Each number is 500 + 25 x the weight over its row's rms, rounded and kept within 0 to 999. Layers, rows and columns count from 0. Numbers have three digits each. The size before them is the row's rms in percent of the matrix's.

# o: layer 2 attention output (transposed), 128x64, rms 0.299, rows 22-31, columns 0-63
# v: layer 2 attention value, 128x64, rms 0.177, rows 23-31, columns 0-63
# q: layer 2 attention query, 128x64, rms 0.226, rows 32-42, columns 0-63
# k: layer 2 attention key, 128x64, rms 0.228, rows 32-41, columns 0-63
o22 097:504526484528475475512506476510510510480474547510555521522454541484461474478517505534535508456539497486545504501503497464507509474531482520487484525485493492507485488530466479476450536492494472
v23 108:539538501498479477499482479471539505475520489498533491469499473455475512537520524515547488515468573515506534496488522505502502457479485491484477497493550508458454514501524484485512492479474507
o23 096:443499529508498528486512470486475530516486527553519494467519518499518537469513490474473514466539453506512500488514494490465513519548494543511458489474475483521499465481490533549491488510506479
v24 096:518547487468453477493450533502525506523510518457493556481528511516457491477495485510472501466486454509491518480490500477516528549485524505481521512481500503516518479471453488516475509515545515
o24 095:485488531529497485490492492542489507472502499489469468506477530505491477529520501497567550554512494481513479490466496533459496457521487469526528495512536509511454508505487517468535488509451507
v25 106:467539539458537502496508503490419528477485502503504547512531504529504512463507478517490458492495509536498506531510535490514519502448484499504473528499503501535470516488514480466449507490496504
o25 106:526468478510491521536474492502582508520546502523535484513503511481488509490512525506502502498454524468532485449511493477489485488524504488482527470464487456487550523481467517512518482487528475
v26 090:519527483528532490491426518530487532480469531498493464532474499453489512451504506520498521492465482496490547546486502478492541536474489505479533498496519458499479517490498509539485503507484477
o26 092:509513530477491520511545516507507483467474482536479512495459531499530532521551520522524488531515460471471462477480494498493532495485493525488494465475505534473468551501489494495531456464527489
v27 108:500517483536456513476474454505492515506472499532460475503496501496504513509509509470523542474512486516476466512510491478524490475458485492491487581511499483469527533543529487500509517498542452
o27 106:483483549482476475469555540516514478546496488478462526521446468521480507490512470487489493529483487491493495465495516489494533500470510528551534495521509547491497476530525488495492489529461503
v28 101:525479491514488473487472515502502531523521505491521506480495532520499506444468490503531495435492519505529501472552508456508522460488499526466514520475489532462454496475539483483479547518510506
o28 123:512540537477487525516518456528471497518519518515457474492516482466483477487520523505536522541506499465493516508476487478513456481495495448525511487481529467536539477534448520510529496475491508
v29 088:520553476492504508534493492464496439491522477466500471498517505522536505504485523475506517516445489458520459492458492527510504524492467502513536483470477515507517483515545464529533518532510513
o29 087:495474517478483502470517509525513541472463559509500500507476486472514477495533509516477494506513536537483564518527494501440510468513524500513500509517535485487484483434502522490503488469520462
v30 109:471521522513511546471542515491560492471513503523468533463481489506441528531480525501503485464515465504516470488516491467483510473508541483490504499533504545513492452464508520490519499523502513
o30 103:480465504515519455501464504496432493508506518462507488487533489539544444498474470460513524534504486481496476541505509512506508523492451527514532531516490483487516507523486471502504532491538511
v31 081:538475503483504478507515497522506529490516496529489511492509423493463504497525498446539505509438494526482480506505514500470535496517501506517487496517544562488510512518548470468474523489478506
o31 079:481475529506530509476508510480539474518484533485489500516495550516538513465485512522500516465494493469493546483483454472500476499541516502503539572504492472519514475461458517483493511516474473
q32 101:451480513539489484487506499481487489517470528480536525538526447455541506526507535498472529516503483473554451501470474467533484508525508505538527515524509478489496507469483501493469494492518504
k32 070:475498498495523537544473528513475479504452496542491494504496505532480468482511488512491516508459565523530534538542502515536485491466516488484497499524497504499497499525488483466511543537457540
q33 091:514502503512476481492464501466493492524493525496529485525524475419499477526505509522507472490510489502552488453471554542540465484513478537511517510530520492520473484502488518479501465504522472
k33 100:516488524530474440457506494471530502530525483455490460479508485519483518509484495509493455513494495484517458495514536495463497512519488529549514503452523472491467507507504552535490461491509482
q34 101:503485536488501492447571470527506513481517531497484514520470531525510489501510503496543501538503505515499515464463492479498493493511574495501481519485514504446511462497499465516446496492481500
k34 093:490493533536507471444487527486493517503515501499470457468481505545461507519473491514501469497453491512545483492524505531514495510487505504559519493476548531496496511496471539519511448485498467
q35 080:463515525523495493445502496494506507527491527483489497542515482432521461498490495494514491511499478507541483502456489488525474526503554503517533534559498478446538498487486495492483469518510498
k35 110:520497531493465498517488482494493517498506542501488482507581474508515481480446478498536450504480474508500511501507510498504491509491554499566476496444516504490466508483513527500473467492488471
q36 076:504454495523496522524459478484544508500481490481481491549502490448510472495457520505538460496482497461454463499511490499483472473496514523546468502508522491508534505531478491525544493515523467
k36 097:489495520567475483505506518472469497523475512472501474487521468510510499527432486470509433510479504494535474484504532494540509507517538498551477493496530485531492509514475494495487472520487467
q37 077:472522526509529443438469508511496476500485519479484510524522488482525498527497500458507469518498498478532522500475443492542483528465525498550502503517504467449527507485467498488478481512523495
k37 082:435501506512491481461515521470471473539498507511519501495462499525493526487508463468519512510503519504524536494484486505550492492483541465526437491535506509485522453492503479498517495551500462
q38 069:453503465544490508465484497509502507504495462441497522485475512510502492538519546472512512490511484456473521437494494473484533496565527510528507503502498499501531506510519454482480529504520501
k38 106:479510503447554498537497536563518455535483475521483520494505494486521494483562527484510519472547492506472493535503496490493510488473467499460509506522502500491475480481522528482469527514521513
q39 079:536538493468502528571501494510541491487512481495527492487504507523496531481523490495498499493496504496463510504523545564467481500464427492480467510509449517494486517506533493504526528507506504
k39 070:517470467504504502479501453484518529522519486508503526507555504487459494463472526543492527497499510522467490481462520499492515514517548529476492510445506484432462497481544518510507510506487486
q40 052:460484517527481506466513498491534487554464538453479492518484482507519507503432487467501485524501449489525524529462517494515511478503526503551496482483526466531499490506513509513493482540478481
k40 170:512486510542485499461513490460493531477501516485513456512511480513493519502452483505512437530448506517548479482504494518523513509491530487541464518501515506482533525489480483534507438516503468
q41 120:453492529520480467445508481502505494510484543505480493527481490480527495504491517474513496523488464445542504523462468487504482518493550519559525525517532506500508496471519504510469462503534474
k41 105:502500458464539534529498484524484470489481476515513544516496509476496490503538523529478558480534521501483518498507487481495511497508489519434531504529476495495498471506499480483487576491480538
q42 096:513481487487489523510478485518510499515486460492471502494454478517501511519525504472532472523479502534467493506528472445467512511492510440509499534519473504519536561522511462460506522519539528